Weights of a small GPT-style language model, trained from scratch on English Wikipedia.
Size: width 448, MLP 1216 SwiGLU, vocabulary 8192.
Architecture: RMSNorm before each block, rotary positions, biases on query, key and value.
Training: a variant of Muon for these matrices, 348M tokens, 5303 steps.
Each number is 128 + 24 x the weight over its row's rms, rounded and kept within 0 to 255. Layers, rows and columns count from 0. Numbers have three digits each. The size before them is the row's rms in percent of the matrix's.

# layer 4 MLP down (transposed), 1216x448, rms 0.076, rows 293-334, columns 112-223
083:133148126117144111139142127112091153137122129138125163190150135133151095138123073182155090145129116186116111096192108161099143119139127057124142137169121119162134096129139141116154131098137133111155115132157139152127105113153130091137157137111120119131150140155090151130161119127134184153145161171122119140106104103132114095125122113152
122:108119131156179123159136138148168135128101167114127092088195154131133162124123155144115138142135075117148146055118151147144148148110101151125124118124121125142129149123172116124153137060126077138136110161167164107159141133142113100129120100141142141123130147156124136100150091131115132114091137150113166144095138113103140118089126123110
132:131072155144113107140119127163095118139108137119101153146137128154124157109121133125103163124105119111167104140096118116140122115121108150101182140143115123114117123124144087150126150143139132141120084161116140112105167139118123101128114142110122102079112140146143113123121148147142110110110151073132145135160132093107133166131121114153
103:117189124149143071166125136109121099151209157122127126123138111147131144158167146149108135126122129158119162152145092129127120105125150122116091157143129104156125144099141145113151156160148179171081128132154128137134159113121118158136133154148163108102119105143138114129149144126099118147140094122124119113122140118099131096096126128119
111:088124126134154130100139150107096071114180090133146147165119160109139130150125111139133135127083141148097128139130152111136083169150139172113077118114146118101113113096079112126152118119101136105132130130142132124103118114150167156144115140147105147189148104149135151113097099117091134162168133098158092119113138118151148110127158163105
095:117163153117131158201121136144156114130167099083146140120131116158125105118120158157150141090151103116127151165113135143127139178109135139137094128111129118153159148115117099088143109126178118161094121124130146109100142110088150140129129099157138162131133149148141127115144152148112147150141141120148142141117114122078107119146103165121
094:163152157113139101112113121114141141120129108129113154122132113098153136110113127171131146127093122119133072107100123116136127121154142099130131116142161111165142093122131121131135112071138138112135095111149139089116135141096114121115111101135129105129117168060161117083162109115115126097125083095142159111104098116116098116152148094095
119:110104147123116134154102095138110098136118135150132144138175123113135166152166100120096152109150142118119109194137122140100152125140145124135113136104122114103125138174146164087087145144153101124143152161145054143126143194133164121166124111111093150110168127171146144150072151106160109101088114068132124157155145148102100142069141093153
109:156137127109174135137166081118169163124107154092125113107162114164148131140134087109132153140148125123114128104141117104137083135147111094136099122118179076148102120159144125099102165098150116107138099111119119130154129110129132133195108147134137121147121083097173087159139130099133121112132129158124127182093080109141112137056097111162
082:109148108103118133130126128133116140104161130098151152108101156088099103149177133118121129139109095081136132085113091126148125111164095128184135128094134097137118131145150150113090141139130138146099144134122154135137148116129150104165163105099120119114093104073160070112082148087130112123139175144134092124137160123142104138154113130158
097:153161126127120105136132109097076133153137079100115078141173112099148113147146112125137129100129160126158118142144119134125153130147144092133105116098123162098104134113133126163112175161144129122112128146128147143113143141112150114114124095105133148160160132157098153145133056097096147107180137166103153148132091162111106116157134114098
100:147113156086101105132131083184143117135080135129098090105139121128146063125120127083134130122146126116147126149132127148098147174101157125141155171148135156112106120138168181132110127132115097127116105110149114169125117088133143122149142121134136082126160150131097122083108144122140131140087146167107134080137139124121117156107096102168
086:191132168170084094159143119128114074111106104122149147109140137115121102080166139172125092123178109125156106184121177128116156164153130143151100139104140109154164148131153136072148099126126129165145109156125171121154148134181117110170105089147149118158117145116143130083140192119117116129164137108158132170148145155136108164121102164136
077:111137188167092141096148146167108105118099130156141128168115139134064131105159154132090107125061117138149093046142148148129112130134177151123101138142123128143107124113161110139107132120118147093160143162107163106127144091119130134115068134117128142135121118082135142091140092163113149136150129150114138151109134129097164128053146130137
082:142169132127099105110135184091123150106140126199091142119118131121152136134105165139100090091154131158119153187137159122092120123098123105155135136118130155117135102137140124117149136111098145103152132116139101099093151133133131159133142153136124101152160144117122142114131112126149115114158120108152155147101115096162133157082106152177
075:132126115131113118161116147109106148089129128126150145124095154159066115099145112126151123113142146142096151095130158141104142106128104108128099117124128133111073177116138147090151159139117120121146141121105173100139122140145078115129161161127116153141092133158109088125146133108157176111139088089138086114125126134098128096127106144116
083:116106142175125153164132108098125118175161133129120148137112146175095123120156121114096107099093172150154108144110167113118129133119144132111120104145144079149126144110152163113134122114118108153120122142138124113052143141115158165144156093139108160133129116132119106090098131126154141136133073125135117118096130176152129169098107124149
200:112109097129118117099146080090152102137119114148144166118112140121141104112134128139141143135127127141102097255105133151149157123121144123092097148105151126103112103120119163130125134105117126148108116122123054111150159108106091102139119167094138161143123158152169133152111106137116136156136162133133114116171104138152118114137149122147
053:158134169129134144110173139109146130120162123124133111162154117136137123131067132111127159101115117105112092191109141111115125130182108136116152122142154154121145153130138108099134120108132112116149122120114127102091142124106103115130160114128085117118138131163096134173148152131115117129160115204106108149105150119143145177142145101113
084:150147170156088106167098135138127098136144124116138122120139092126136102106126107135147131148138104117106154104128101113120133107094159135146130185125125131158108151173121142153093126138146121128132150139122104155138098103096116121098102162093136114179110089157110121144153139099129149122123126104139102141142147123106140084198118122136
078:103146139133157123160129141155102159126121119152135121115125104151109127116141103105122122134114120110147140173126105111175138131176169126128134158142155120103148109145163125100121110127124087124139145140112158133077121121169114144108117135108103151141128115097116140127141119158106127161155132163144103129124147146161130124144140144109
093:133105169101130135114121163139144135149108163133113101113103124159091180110142134130154099128106115126159121110145190155151118137114119150114148197091156095161102149107110125114110113115121148113094129127128141128090128149083139145175097135118153134068128153140123124138156139151139101135141120158131174117125166103134142106116100172153
121:106139144128125112099120108151134162088144157121129158164150141113121103138100104155121138141112140116156170146144177125163161183122136072129120138158150143143115140103116113159158064135114101120122144138120109128120189159152156178143131136181147171119099125127113143086139164113146121125141122109156119120095096105124149187159183097137
125:083143133120120141085143114087142112146134074143103104125110113100104118125158127165129119150112114132113140087166095098123117145091132113143095193126125082113143112151146119078113147132165151107127162091127162148118136096140104123148167126124123095139102064118118118117090142180122127144120097135101110155104105113117123138131131150144
146:111145122066168116073178142118130099114115094130166152085129105149079162122115115139146091159144178141142098115082112115135100084084123166121141119162166126121130152112149119170181162126095160131140113107141092104056150122104161075126124129092086147154144132110146170096125194124155116147080125133109118129177127116173113147143124123142
086:117097155152188161148095125119116136108119134150139093128174124127124113129132138166109105118173147117137123193095124104122135144125158104158128127131098164128139130132133119145097129137134108140096140139101128161104107144121176138113092096118133110112141103137093148094139109097106119093157114157105127114144145148127131129099157103107
135:112148129162155136132121097137147178121090093104142124161154118114130153142120121084118122159095105122103148060129132089129164113108078140063127112132123140116094057146166126122114126100108144170086169131139119128149110114111150156166102140088097167145092170121112108134112135091108113111117129114147112138118123106132101150122132108151
137:101094143112070108138163098152129140140114168121089131137156084155112102165142128124098133138157140133126152228084120121117154143149143118085137144091098124120142137123098111146127139161086151151155134108108099172134092161104151114146120145109147117136135093177122113111134140104127090149122138107096097120145143089148122112098150126176
128:113137147129118098161075132152152148145139068149108111084109152129125131126147146126192153142145152134110146079138154108131128154117099175138136121148142144089094127159102151143129167128148106127135144109098125125142126103120093099102149146100133118126123127117149104128097116166133136131121153146148116149159123116145156147127080157124
102:151161130119153106143087112126151128093121120061157161046120144154149162152143145158120156101131160083121108145143171154123075120114154117093125165138108097137124165113099129136111107146105105160111104148106102105156122133129162124131166106087139122157096115124178145167123106141093086138131185134122135092132129101140129144130121132170
065:163146127146133118153176117106142116121130132088137087122146122085128090115146129122166130182138143155114140141118108145149098126156118149130108133138119139075137086146123110109124127124118106150139138101120143170110145119133145111114175118126147077102136098103118084109104090095141138114107161126112174113143182102074135128159125123108
059:089150155122119110155167103141116156149121160127223162118124135116104107139145157114105113153133125138145081124150165133179151138099087130180134126129097102081165121121128088146128122100085125139101100127141155115137102146124081157089165120150103138094125126121158131144117134143115087143132141096152104129090135127126116136107103130142
104:127105093146075135119159155113142137097194138063142122103085134102132129183098096124151136125132132106124166120139120145166125116187123092128133172087144180102120089138112124137150113156154132142124158130175152081122099136100127145167138161144113094127160156150087146129149169117141099137134135139105108140079145172158101138152116116096
064:115082159149112185147148083118118109135139118150169135106111117123152094103155164167140131104130120142112109189155193135148112131126140101116160088139087133151110130177095154143130134119147167110141116119166177120072144115110140097132168111160114094130135127136145124156101136175143134159133130074102132161150124110137140116137153135129
071:130120119105125092102132102100124135151093149129108109093144153126155105165133100101125137135182146144154154149171118177082122115129121093117131153130137147108122139133152122104155120120148110086119099146131141151110145106128117161142116145121144124186090110102131159109117143131135156158100113123141131125117150123132104129153137199156
086:148115146114118110159111094141096107102135116152133100166125146144149127171126116128140174144165136118115152104131104088152146110120142140135164092148138161099132118156121131146147119120116141101120086097092163134167145152147113079100151160112117118167141149135125115122104121117134126134123150122141128138147129119136159150130138139121
120:151122144098142111138172132145071143178133115097130130157144124133154147121118158109121114121119134136148148155120109141124163115131139069084136120116122131124138149127140152108165137119123143095097124161130177088162101091137092142100086112145132125133119119088158163125127135147108139112171123102119134094098122154089153061155127109129
122:122206142087092149136137189129073158116105130152109154115128101102141122167128147135100122148121161094093151091132107139104116102105197083134113124111132111122181128162123134154122080097105132164162096152108156100130157116146152111155135113132141102121108119166103122125116112152096122104142088108144136164116157106108173117124106116125
106:151141130141128128114149154143119099092112137138103118152118104114111114123123128140095148090124111122143103138140116078102099120150108158131149129112113149125107128126139113125148098079131177132181151144133113117073131086124153141133111108110106144081112105157124149146117135114123101110136121085139118157107123130131096106095172182086
096:131110098115125181103119115150145124160141159130192109115152137089099127136142163121130150136128147180144115106147121105146137145100168131103137137131147097131182114180116121151127116105097136146125160134120120118152127144133141135123138147127108127150124068095146122126079129087095108139164114142110115114145137116087158151140130131138
110:137110128135126125116118114129140124108122134141116096160107120160112154133139102091147159118174157142112112082144141142136120127124171148137126202097147173109129165115106133118128103132131134150111141104094070107099149112138124134030141121133176117184122136114133144149133137121158147139149184117106118086093150117130104094135149133173
111:138140138151134160139122101131126124129133186103125116077139124150135143141138147130118137097126102141093142036086125136116120124106163116103121133100137128128124113112110118114123150125156140132071100137161150164139138117106136114130119112113113169127169099124103167096147081165136143100115152120135151075158115189090154149096117138148
# layer 4 MLP gate, 1216x448, rms 0.136, rows 294-335, columns 112-223
121:117178126132132127091148145084152207157129133122177106138139101104128155129086127164149148129130158180165168131128127086112118117132156158128083083120159100133137134143147131171147112054091138111127143133117120155096105087102084110113126104097148159122163128148109139125129126133137125098117117137098142134136071131193121100137086134135
119:115119134137110140158138116172100168119116141110120160125106125104093141145120114112110125083124127135128134133103145137158135105105120180111134110123136123139133107156098138156101156133119119134187155163116146080139119148148108132122080136131151109081119138138152097093103132143124092125130147138135167121174118100137130145146148141189
097:173142114113154086107171111119095116139151130133120085104143124087120123164161145130146136138115122145093089098140123105107152139140133102102086142132120139166144082116153098136139139136144130112154131101120128186104174100142168140121106133096087132102094150131162128111098123135142149095169124156177165175106168133087135129130088143142
101:174144168083090159129156105132102103142132171160103144116144115128098140126085114119132078128127138102129095120101166132125125100104136137094124153135089143122120108135096109135094124148125118115130140145147107132103119145114094096137135154153120156114174119124136141101177119163105133154134174137098166134150082165076124181124089140112
090:092107138132132125089134163126163113161124065166141121143156106175147139132172121131138091106151153073097138134122128139134157137133151159155156154165114105166143157099112113093161123134098130157192138137102098126148082119107103129138142102119122141158099091154100096133145118157098133099112150144160140180098090109109118139131144136111
096:122103149125142155102109148113113118165135130147109116117123110158130169124134145132095146098149093134135123123154081139180108070147134100117117148128095149119155134110094106122128135141090168133085178149146135152100127119147133113112147145111100145167126100118111171153129169112141163125156137122126083111131128148153139145107111122123
099:132111101104133156159129143108118137148118119099107180133128143141117100111115136103161131119138161159156144128150120118116127087146150139092100133144118165128147073071136061146163139140090131141188092137146142116118115100151109164098189133147141114102136157091132130137115138110138102161142178140091214092119126130115134113138143093144
108:121093157115103137148132100095139122098080149160125149154153122158146164124090144073129151131123143147097171102128147121124148132086152143118133123178150142164123139136164104128163132108132129094092120133102170059139092108146127132124142177125173110156119154101166159125122089111146120152081117163152153162185134114159099163117103100134
093:142128132100111087105098150116118134171133103092130149130120064086113061102114162126097116144111120094131153141100100152149147089083113108158169132188127151162082111135111096107113109137119144112142132109116099144182119119164093103141113112091138092151156091132158108140152164162106158120116131127091164153144102195098084170101172114158
095:115067117124102105147130116102124093095068197102133110151093134106122175166138148138078132111143106120129112107133127116127120137140070121165113108134151069145132137118163107132116102141156129136089152171147087120082117110145114141150108135119125168129145152153118134087144121107124126165104112074135135130163182156195116098113140104115
102:090078171115098119143088088177111141122111140135112136099128117138108134146134142132148127111146103150100074123144168117173156108084132160119134126139149092128086145068142134118108156156126133117109147093167145142125135123133086117114125089127105154104134186167108113094155116171089157125092158126163168145122117181105141131132137088123
082:085120107156129185108137142136148172097157111136138126124152158096114134157117139119126149147074136108117172149144114134150138109122087093169119084140143147110183105142145107129132138103158112102120113138158116106084133125107127155164139137142135121141057140114167092139101125125133161131122136163138113136121109069132133162095130088121
078:148163130119084139134119115123090142089115139115086124147130139149149157145124106152106092108165108124109126135154120153114091151129086093124133138115171147119163146113151116100158090121083108077149119152128154134102150104117125095109113159140141091131121161121148088108143126147141172118130123120131173134125126120124175150072110113149
080:123065079132140120120138112140125149148115176101158136121054156096104111072108084118120138111143105084148155108108121111159078129125167152130126149114096133118112132153102135156114132138140081136092118103139112128148104142125143134151101082126081144143160135099154172157125112127133112115117090126100144125154131126170151143175146136106
077:122140099129146128110124138155137125173150127176128132131104122114097130137148152108111140132119082105157144108124144095154151103087127111125101167132158116116116146098073141152143145136157100121119128106087127126092138126105173148147106124124101094149121124117113161169109142150166131114086146090169117144086139132163114085154129110117
082:189146090092098183147160155153125117112076146134188135101096094089168085158163101096147108150109115122095112114128158161142100111121122097068135117108143159101137100126121150141160150137102142091144126103093149117160131113132112102099101149118143125103161129144141152138134110191105148108131164086163098120152068118136176145172172144121
222:110097156147138112112154167126133114115109112152145190129080118085112125113095114155153089080094141115098124133177104147132124132130097075141141126152129092145083080137126173158154148102092103132147092107105149114094116149081144138105131106143092157106123155114114147130108151131141110153138130128155102136133168112123144126137111134111
051:137139091190163122123137098180127167146146156119096142123118144177155127144165130179097098133091144100103155110128106128130137128116132166125107147118091166120135117129119126128097080133084124138126144135131160139093085147176088110123132167128121145137129142099088135114116146128117154115146135099138102111124118118114094111128155132126
083:114132115121140126127153128089119151173147132148115103127120081142148117064130143182121139132120147138099100120145115174103104127165099098117146121155117120148126116123080123152173156120116109121158089137108103153129086118145130121142160136115137147103124144151112130131121128129134107168197087088186107117116178122155145118135127131171
079:142160137153160116132144111089128100160146091095142103195180123132123129173120130149109114122149139149167098088110102154123155160143131150105116095161121136144090072094125120147153104176121157088158132130136156138131129177122122106175079107139115067133144135134115115102107133135118158106093105137116114139100137132151072151158094139121
095:106167142121100165115178133109126138093116145125111143071126122131110133118111152127070090133136099125153138098119134131118114141109110149107131127128117133095161081085131116146098135091130126089148147156135138100119180097093150130130130124157097142136169180141148143118098134195158141137108099109155160091121150137153098142132153161128
134:143105123075136158144139094123121121141172141136147089133130145128165149163163099116134118146125141148129104118140097111120118121149130145163149102122093141092118140156167134075164126128158097136138154156102125129141092084108152089162119133171131112145147153123067158139096099119101122083114141145131112111094111140167172145124128144138
123:108124109131144157111152116109121149131132112156102097138123115104128105101116069108127121149148138121144111128111132124133093146092147114147140162130150129081158103152114177118101130146100149093150103132124122127102180090150149166088137120123133099123132072146132059111096124128147133140111111141155145144137083152154087155172125084118
143:104132150134140115122112144140106139139128098110128165098110074152114161115121100118131082089143125121168112147125094131117099095134158127122127105148137134068153168129141141128155124097138138186121146146145111105097150111125123086111133133104113145123142175108155164135194170120087134158173170159128114122126078151140121159142115109171
079:145136100151094115093145140075153123138143143128179145063146091126133119134139133121156107147140096094125129075128107135089132170124135165114125107134131079127137113139106138134136108110113141101147114108102153163103075084132126080133105141153178120116105120143145142090139152171125155144114148122147174098096135139109125111123110177125
117:098106142174113139100124096144132102185104091108149128123149159125118128184106099119146096140092119150136155119150119112127197137146111122081073156126114140132124102120110128130160117177136152174072108114135142154141137086133154104129135110123118125154124163124092157111151111105158114136144098142153117160124130128151117118130119127165
135:127152128149128105114117138160100149070106150124165173132057136153092116105091103142155101152147148105138081127122180135151106132131123128134147113133139121168117114132173110163135114127120107169145071104166139136096135117163087127118166124154122134107115162166157137134138126108143136096104144119105146110100143135138127173125145120113
126:177134125122122127159126115106138148093112105143103133107164117120132157149162116145111112145132152173087128119089139120105105140127086156154097168123110102068127136128109154114141120174101132133119153133100112135124077129087118119125153100148103112149113119165112100160111107179084137119155104120129131124145165124092100141139134116170
100:102105124140102155068153138112116162087153134136091147120118166151130126126180151091153116115133131120134119131108111112175146106139137108112152081133136145132118139149131159103149154144153101082174109147121139136118118113064158108114098123125102095087124127160130122147102107128083082097126097146168110192162127149129116149129138155122
067:127131141173164130164143146117117123117130125156119131103130166152126122136147128154116157124118119113115134141164111114119166114148088113160134137152107157112115141146141111126110096146149136147125135188120131205115135150150161163122078156057120111109095193124144136169105141133119143126127084130158115128091102143148139127116146078084
057:099148140114082111139138096096099128101110128129100109122119108158174099156115133143134098090082145159107121142132085125108142112132184099141103066100174130143135136098166111119116140095117119158134143155142145117144145111147155134135130097144147111127157148112111150115135094146126136116093141118117084090127124077112085103114154088180
094:123110091138105087111149136094164158131161142118141132104092168122153105110088090097103151154163113114130151142127113117141162156107119141167130185112097127090153104157134081113126120145132134164085086115105147143104102116135140122130102163151133139155167109106118118109107116109148127123091117150110126088099112152163136113118126152155
059:131120095120150122139128132128120188137121155129171123148133120092126148134102135101158161153122147128139123138066122143210085104151117120168152112111107151125139122156158151184144159107106114126142148170142122101108095125143113096118119150078128106160120107103118153148156124141162131140140118137151095105150099111107160114098112069135
066:139128181127116117151121064119121125164144087126157142122153119126138099149133127127118139145125135097154121152133098104129138114142129070199106107114082147115122120123124132053155109107124125112137099092115103156120139132130109123123117116130089157131133120106106112146127159101140098146139116125158109137130120127161127116145102157102
088:150111149134127087123090142082093140138113117120145128104138121132116146122111167134090128116107141122090135162079100106155155104121131064103137143098125150152142097138110125096151157153112161121105144130114164113158128128118113142160199117129098079151110154140150128154117149164155125153114131142110106143163076072133139137103167165106
109:130177108141132110085109128132165164111099104110086100066065137126115123079127114154126085166171115104133108111158102083135130124085124163160125131113127097108169109161126114119091095106117167119184122153144125151077084151113119110152188116157145161090135122132097128119152158129089099145116148129140132173093157084149110126156108153120
124:130159110144157167073103137108123140105087120120132138156114120134102111156120119124097150118182134128177092140103174157146134137137134130109142107161141111139081138158145116120103118109138145200146143122146098123182128147145171131120163074151160105150167141116134113067146144100137123140116184165150094118144116154124069070094143127205
102:084084119110111101100144119119091111112094129126128126116122166114138107112144098149138135171124154115090098125141122171105152134109134109132091137158082148115135135132161156138135092136134134099118161129150145159103176115118104154135140095151120150094124174129112106162102132081125175110140137136151131094136112103148137145137126156129
098:147142151146116146104112119159093102100088144147105134113126121143117117093083153178137113132160086107115121092146133133131148104145166164178138151128124134142126097083119095121128080155127127167120131144121140116102115151124113138101150104132124139136160110118154096132122125159094148190143160110129088129124099143132116121140172155112
121:100099132071178113120129141098164112142085066099120141114098151149103140114129103118122133120165123111136146111124114113137147123166136117146107131137129140087113114105103115129123066141122080076129122144121071071118111105159129143155135124170123102180147134138132171140112136153120143164186171100194115138143109134138101132097101116155
124:117071157097117133130093165154114132143162125127132103160114124134173122154157162134153094149168107127181126122113114141123104149080129131172119161114106115139118142112161154172095136101119117082130099100136131170139116096108128126139120106167142134142133149105088139119119143142145109120110145106122141119102110156107157113060111158129
111:089140148095114128157085121134143107179106147066087122113144142138128154171131160102092115166122116128112118130114148136140090110151133131133109116132116092137142097120170129108145126119142139121185133132129149121132140148112124120131094098153095131138128163172148162115087185156065120112133106167152173143099126116106177107143131106109
# layer 4 MLP up, 1216x448, rms 0.134, rows 294-334, columns 112-223
129:087162139150142107125143112090134150124134168086166099139145112132092167144129127162162147131145173167207143104102125072126146144150147127126106087110171094119100124141127129158154128075106140133171158107136102137109114119119103101124110096113131193112159136144122142118121122135140092099100136123111147103149084115157119133115091128109
126:167148131137106111120142130125088096124124156123117152137148112133124140098142117128083177118136132157157090133149159114131101115142112136124157151149105158118155091131133146142151162098162122090141137121139138125134118154127122138125087149136123112116081090173122101104108159142156174107078134109112116124133086117089126132130176109134
092:119154087114127120120166090146135103152192143156131060119110111110111166172145148133104104154155120138134097089136089114128103098140139097110145145125085091160140123129087137115144146142125178093112134131129117122118171074163142130141117146144107108139152128083143115168120112142110116143142098126181152175104129121106140118152108147133
104:115118102149115108107091113137155134133137128115128094137130191113117109114146127102120154144133114101109167128174124124117089133186152139140143117099151125150165183153170124140158142146161181152124109152089144151126139113143135129124103088112131136133092124190165132149135088119129128089131077110148070144110137138165144097130114131104
089:124122106105109123170137133079126118088122164113123150101140126093152099134099140137107165145163110119134114127121114169138130136139142088165084086085135126110125139119113093118138107109168106123103140138115105118125124125114106131138158151149132109125095145140148160154125159097145128117085097115096171099149157150123116110136132121128
084:114116115144138113155091178115119143147089092102105146121112116095156122124116129182157143133106102122124111154119150165109145148113165115158113130132102083172187157081143141142149138108095116124094107118114126140188130146138134115118094110081152083124115125137182113149141113119158131146117129134147188110120119135100059127165139119118
100:115147144122117156118099110145176105119099112140114087148147099113152122171151105190082123107163094122087125126145158135136103164136129143135127143135148110084101140173135148131137125124170135132069167114128100154118076167089163092143074145101126130119124087126140128123101123124129126111150093150140064139167166106092087142135097134129
104:185100140101151204121112093091148124125113141175145102130148137175123173094095119123108143123122126129113140131108128123158135128098138120142123135153164121145112085132148139131081135106131127083146165137147142090142104086096153151126095122083132124137107112142156128135137114103141094127096092158114120162144097121115146132100133150156
090:125179114114152166109107133104143122176115113090165116126136114124100166085125149150062170101105142127118168121077103142149108122141144110095150157134109150153134110136137140102117132155081135102154128107121109143158150115115100142141161119102117080117137078118179129116117150140137125152091171125125119150173093140128111117099135131168
108:127137090130123129135086112148128117158104124130051141138150103178106100094090110129154117131074162112136176154120113108155113111101159154098145116127149120086132173094144140142144153110119131130125123158102156123109157118106117126149076144153130138137125118116174126143120111135106154142153127122166168148128121116101116129167114149127
103:145148093129078136155184130181141147144122163140133112111140102111151107143093142077103156104150139140126146139130113117079132141115100122127185161132135091113124102089156125122121104117104116140109090151139091157149094129131143123101114146100165162144118112092102131098140091099104122140130141157171099089108113160148099152118064136141
088:144135110116116071128128127106148164153103136076090115117099115106138107086154161151139096166159155171117121104103149159141163144104161125118113138115112132124113135126110142149074142113117112132121156131146161069141137104134108071137132105138116138113155129129106142073139163125145100182126135095135173125097119145133141111130106139086
073:130144135129081141128129140093114119136107101157106119095088099142119123122156164145125110116102116149128108114127170148130122129132136109094124129079145119117155156145134139143148133156152133086140183102154129129114143136133160129107064130095095108140149103101141189141101169138160165155141170143136158105106103141141166072081102083181
084:145177145124135114105086149097114167111139101145091107129138100139163150122118161158129114115158142205102125132143122127093167126133152099162094144161172140125142114159157117116138120153103164114147130151146158119115168130163118136088119151132134124140139103100109114131143144147106110133134142142144132136107087111106134132128119092180
080:129141119160147111135096138105118102152120131102143131134126145134114130137151120137054092155143129135102098154127124173125124135107100167135135115115107077138110160135132146113085132117126135112114145113099140133135102105158103149169084148082101169138104114151132078113159124172152175135136101080158106180109129111134146127117117141165
077:106143148125141136156168122135181156137137096153092082141165172128088144156127134116128103138142110079181163126119131145155136129168101137167145124131116110151153143175146077144095113114138124136086105143134124158127142141074153133145095131185152112154147115124130123129092105135103081131122081127150123114102146090126096131069087145177
248:117133124113095119122107075101133109099144131126145067115179133160115135124143141111113150142146130135145076125114168141127125123108187153101096130104143113096138157127146120109118130161129157140096147099129084134147148117181105109117139161123145102160129130132163135140124109127102139138162138115120151099142099113154122133094189120154
050:120111186100101135115127124096165118118132092111163123129152143118179131128113160100180161104134094108149127121128168169072126121152126114125142105137159086173160148154104129125155154141152121106127120101108092135132134100084160144124125121153119144131129127136150103128146144134086122115101149102097163113131118140126158171130113131194
086:132121143116154137125116096108102156160102134136108109156108086128131128056133165170124135133153133079130086134114133166095137098128115093091147133146105151115109109145063099138118096150127153120122136118123098116146090106127105121128117143132145150116116141154134109122123123157133152138159103119195122120152134115183119103137120130151
074:135088116112126123156153110124109133071123130130140138105090102146124125098138094137127184101123122108106145144135102101154098087098143149169167155104148106127138162144141118136149151082096126117129135161133135108118114076097146131113113140115133175119165108129144137157151086120143117138153139134151091133166107116102148124109149127124
090:117140143156066162128158100099179114160118121126113126159113128129098153154142103091152126158136147144171098119153142120150138105098121141156113133091169164138122112089110115108097102141107117112131172116155067097115143138160112132128130164086112165113130127122099139133135127113148155107136184165122150123140117124099150073140131113148
131:149137125150166176101119163171166134142124187100084151155108190081109115163111115119117120118123146092146132146121121126172131171150114071147125079148118133147124115132133125134128078089145120135137156122093129152152160182142150126140164109140137156146143143167138186129123105132176163134143121132135111101130162155126126131122155142137
116:067164123128139101122135126120112106126131096117107153142132132120148118132135105166129159129136158097116129129102105124119140160086103102141117160114162115098117107095136125101121129114072124105128131116123092156095186114119133126129143123162100124152124093112125123137090146178110132146136112140110128146121097070157093123121138146128
142:158146103112131108113148094123114110095096109151136157119135095132085124128134120104113113112144177108153140139136080127144100122081154157147168175159141116106118149128170152113109117130111114127162119099143112118075120081156165118140119138116098172115129174142151174115119169137113157117150132117146131171129107107174106159121132106114
075:132111088141172145123169140163116171145104145141090120118126112111130133161105120132135136117123136118115108164098150135091108134104141108169142145143134143136139130135147132159118155105149122146122146126146119102178131174185129132128116146127124082155136105108166094126117095143066132119137113106096100155132135117129121139122165128131
123:108128104161130142156118101113118109154112098149145154123119145133108150157095091138155108149090101144114152121152133104129179141098111145073091172149143117136081114089124112112156164157149133158092113119120112144146130087150139129097155117120118118136112142139105154087129121112164078086116093167141129155089140129156121111121112118122
136:110122140087113130141132113101159091175136082125095086102177118104113110156140148116118125111126099157136163156099131100129120149123163105146122145114129153064157150164131140091132138131121131116113172149094130134137127147077177107137098140090150145151163077122081117107114122125092102162152110132140112132137120077106131091123146113134
128:152149130074127123154123123150168107157127103134163124108125152119127180163140112134134106119160184135126163116094144112120101199130085165161147144136109112071132125155097154168135124163142151151110121131103103117145111106123147097117147102090102114138158116112124095169080120147141125137138116105137134108157164172140124118134107168172
099:170132119153142109132143120133139136085114156100155153158085121178147139129190127165084157117119138119106154100156123108158076101078165109134123118156097149130141114143116146133120096138145120126163113136111103158127132140096164098130097097127140172137154099095114161145116071180082130100148149124130160097126134105145118156130098113155
066:127132160128161143137150112107093155178140165157091094131162124116096120117118099123158157080128179128140137082138113123159140097165114159173123145136117146104113133171084125134118105125140143160124182155128149202161149125152153152121152152098122089140150159111139102147074094137113159110117134123131141105137094140134159100113138098089
059:130122127114114118154172126172124131133128148135120144135094136110128116116127159108153112140121150124131121123118140131129169110092083119114159118089108106120126139121085114131137132102107133144146141061133131125158127109129125148132168155135099134150140144154157127118137148132076139144162150132171150132084124119164117153114107130124
092:126142100129101147110173139077155120123144158095130149058092155108138120146103096137100127142164113135153140120103128114148165191107114120141118199101102144098182108150119104157092098115131152157106094113125124158104101121138129130114111156161132136133143140135128119092121123126114122147103144133125143100114149145150119162115119142145
061:133134083138101144125146094090149160112141137142116090168101105088133146117108114074175118106107110141100098112141113134145078134115146107177122131179109127116185100148128126150136156120144117124145136133137102115154148114120125084115148153160126126145162105120134130159159130138122119124151095143124064110131124177135070103137130085142
068:150148144149099092165112097121174156155149075128121143128143153184148094165117164134122154151140120154143129127129153156124159096131132118145050155123176134103183127080171111108167125137102116117132110081112088135081129157127107104147134141116123156136111114131136100111114124105143092102176130128114103150135079126146137112137133148128
085:127083174090168134130086116094092137104072119147139103121143101131125125138106159131115174086152140143103137130079096125127123090111119093079135125136104159151091104116126099141126138132104131110110138095142188109174126151126101129151176119084105052147129147088135119141117149156135155165166139105156108135166102087128162132139128185120
114:143135136116086143149141131121092107162127156119204144146126107125108147195107108093107136118128137143124141140143162148133116106154152096099167138134108181149125125095094151149160159129132098150093126126125149144185144118133141146130077118176116092168124142147176170107104136139117164124129112122099124066128116174128186089133152103133
122:142172125100116144104106138137127160172148139105081129098180140148113093133158148148115090155109138129134112114141085141108111155124165138094128152161163100112136124130108110168103108156157146141155147116109121120117128123108135143130112110137105110124122116146129159143125144147092167158188101163155173131129151050135174136152130150142
107:125121160165142135113093152138106154088100137152136144161130092129136160174113156148104176128119085158105127105131146134171113150149102177140132135106146127133089129130147085139110108092150135176169093187111118112107154137138131109134107138114094138123118117131154109127095126212124118122155119067118132129125155115132149104152134133120
097:086132153113148126114138160140139145163084173123181128118130098072095134126120126122147136122147170163135124090091093109145150126121123128108132115133197117126130144157080156134130138120141122122086165131162113133147126111164119137132144094179125135094164127108134138109097164125171120109150119135161116149138122144118165158129149103130
112:122104118115150163112098143137175148128110085122105063153071159128114119099142099141105135144157134133116139115164135133165111129112151113149130132116117133100124138130145113127103093151147126089112139148146088085108141144128153125117165148113162090146121133127098138147099174122117142130116164113121108146124151147143160143060113122133
123:129139159139099176120084149119146134132131182128106144136116101097133093173148156136121116139149105158097144135134151134124145089106140087173128107128118141151099143085115124148141120096131119124132130107138152140129170114115134126140101119143095114118134127133122159127106129134147118113094109114107103105132144119096128132110091133139